Each number is 500 + 40 x the weight over its row's rms, rounded and kept within 0 to 999. Layers, rows and columns count from 0. Numbers have three digits each. The size before them is the row's rms in percent of the matrix's.

# layer 6 MLP down (transposed), 256x96, rms 0.203, rows 59-68, columns 0-95
092:481426535489473490466488565528448536502530572513526467450482494467545548451482487457544525494480460547427417500476472530550520521566485548502535503497522551543541399524426494503510447521512545601421488506502471552473494558554524496512461512582503518504468523501415436517509540479516520512
088:490512494548469486480470462475478493467530563490445547486465511556513507552420530430479525455524407487491545478436485496554472492471549532622508515489387538520489446497525514537515522536509544490497537510493498516508458471524491553476510482576481579532525523569521482608555521455529471493
110:545484514531497523492504478512484550581468423514464494544482566409510551515582499511469494511468497504485551506549516571537478530545554524454478489440431460500438531540442521517470466497457528541479467551478529511476432503539530429565544517503556499458577557495520582476494430443500509469
092:515571532514479524494481466524512492450551441449501478510499548539412543565471466543542467509530530521578448530519540501484502509523534516510472438454461448492468508530451501444480468511540520564478529512526463441477480505477572547530439527475385392515526511468542472495398488473532478531
101:449541471512537470517477572391513510532453512437456549542494488588539498458517492495504454514502537534473563535500506524552549464499540552458504433463551536505403479463408513493431468504484468514511464566490526464510467456485477513554517572583533477460463525501522557437527471501511518501
126:469510541472506473476565486470497495463516509463449480516451490521465544541555474546448488580511466419472507535549421477451530536521498500621474476440480517528509444484480446452518539474507497505496462496445567509514559472440452558489432456521492500410489497497538474566539504403471472493
096:541502526612453525459507518470498430505462498503487525557465490467454591471477492403508511467434459561539425515469515537596507458475455526505489409453540529512494479562458518439500537528485483505503496522448509493524450525487490441498449462447456466539477504513458520500588506519495440509
106:515450478534484520540511427538527548556501589471504446567503448534559442416465527496555493459557528518532512541499465519580465434518550478474486503472591445497462490469455420470491435502467511553446442526529475483531543520460479545507476492552550502513517505533476459564536507490475561492
094:554533459603544509504460510493452495550471530501543485509498486426508462429480492511515401472496492556486489499511504477476443476470543482541507485471514565498473590541542463478521539568528471489551461515447530533463573493491474476539527536492518473457479488518422445558461621522525546440
120:483527490455463536493460504472473477491529409405501539531539474477520502475482505574478436492558515499502496541521507564493425437453583483514427483470500530507553505482492427460438516494435405508465538532551504496514451455539490463531512476444430472539463511456481479430545450457536524456
# layer 6 MLP gate, 256x96, rms 0.201, rows 60-69, columns 0-95
104:537466545464477481537511603511555556478563512539461476519498506498552506519479512499473496457465504504533533447471511507568596520445489493455524487496608507488496576463368549493530510535415533467530516538450433525492494455561455505502481476499482569508494513556491495499427495493513494549
098:463519505489517512555480475523464552475436535565462534495529599523500489452525529469494404460476529481467548409476529499553495475488503415492569551479478530461556538590498497511448437502548495501531509548480452481479537418533453488523565483570500548503552504546529518468561501448506471503
097:534434542458482486492519496480519464473516511591568434487487523493505563485538521466479484502545484490443531449475468463523488578556488462516506490429464496490590513537541553417480499524457511460518511497554493422519541486481477464523475559557627539533548551518511530577479527491545474465
100:481476540510482502480503440511517534561481481560498500527492480481446445497570531522415471480503445396500506412494477474528454525491474471530471525513498577488425490498526502511525489578541504502493441477495505487506470513581452472500510466437571511474428560569485536400536472441517434543
122:544486544508541443522443454490543473458556441470495522446452517464476513563488479556512510503488476485463504524537476534526454506489572474493461470543546539450526497483521402507460498486509452518525465455544519532604509544486532479498517521551528540449391452490487561553545466569498466403
108:468464483492536461499423545492481573549461518454484491499514511466448553435447480423554416500507507482535547470512415457541539514438480479579543497456452529458461517471500487465491529550524470526483448395450463431492507485540482530492481529538498518492467464555523480567544423470523519464
106:463454432457541539503460491530449458532500469506475533489499484480467562558484572512496516438443487412518480482452505560525525551531473524539458499533452484466501505534484477426463493584575624506611542448525525480464511495505443466530470501474523508517501518503528552454513506549554451480
096:415504532505527463530513500457499548548518490541460538536474477522471507473521470534485470503519476493562510550540443495395466472522518470467476485479471442441451510474471502508575412515479519498575536588562530548509434497528452503496473469518499495476501501575431554390503500470491480590
116:547379440454556498511480459528523581531511550520483491466466489482481454509495540464492550462483511495492524504513398486470556512518504524533501495437559526501477500480538551557542516400441586484499485455516534461486549504512501469569509535559504569491490413545526507575536547526512511501
093:499506515441480485530460452400503471480429520507581481524494521496434454478498552459490480456462527529457494477456448522527556519530461569509519526405476511508499477510558455443516445480464474471511490490416449482542516484526505542450455539563536501537485517441448584551533456519536585541
# layer 6 MLP up, 256x96, rms 0.201, rows 60-68, columns 0-95
089:473530488500488448465479462456478453428457530507462437526518435516471473430509472567454557472478504414501558490555503522486488473560487522550501566466432473517491450500535479501472534531441415451529447519527520506581415529525515481591525479528472487541459512485402487456506529509544500485
108:444456480488432562476509450423531553539505524583462468480551488478506488470508537526497435507483424490476583533552578524468458475438535452461454492544542470520527467504502475515515484483484507475580471514487469480464499574457491515511550386418517502475525543487478553477525563445514490479
093:509542491466455496582463454443525520483514421544537447511475508529526543476491494476449511476432475449516548523511444441456574474510498494434561504475507590523592488499485535538560575484442523526512441471484548486554513491528443581484496537521553530484482480486496547525576577484491487501
093:467546512553480518493485434538474473508445519530536574489490486476489497502493501543481504474452526498660531532490483468458496563492513510495490468445490493421536533511522421483558568465444459528540468449553473570534538489557455489452426551448508516541518526527539434541496498532457533529
129:530428505488441492495464512503498586529450460480477543505510415497534512478563441504540456567472473481389496464492486493518459557577543536504501399540479529460567455493456484507507493474497525601469518456509562561520530566585490489527518520504559509502470526489515470498545469468535522481
101:523509513477500529511463396427517455458495530471583452508505519470458507535497534411538503480458465492480496499534470482539538414496472490530545504514541456529581542472530519488500532477500500476523423437434524475474535475482575473454495521426457635520431484501486503531494474528563500519
110:503480475566462467502574473469556470505498460505524541480453529490527477516516528541500528521568486469490465474532423403505540429548565519536548503454434531454526534553534529491485544445484562455582490513570498441540495519490513440561535499523556445478473451514503503486448488466408549531
098:515519554480488511585469524535481589498528538469495475553535591544544458500468530515483475439484550418486522454471517506484552494419507528448544491488559448485475421492526487450492446486518468421506488486501551524499486546578555530491443594527408504482443462495494482503534493524501544516
125:484562482547557546511477531529470492415556463513528507458549499463534509498532494459430492476490449477525507496403515460538544536495377535489400517509522497547481504524500532439534452502539531471509487479448497556513522475544441492476571522573529524477462522524475473518480440546493416569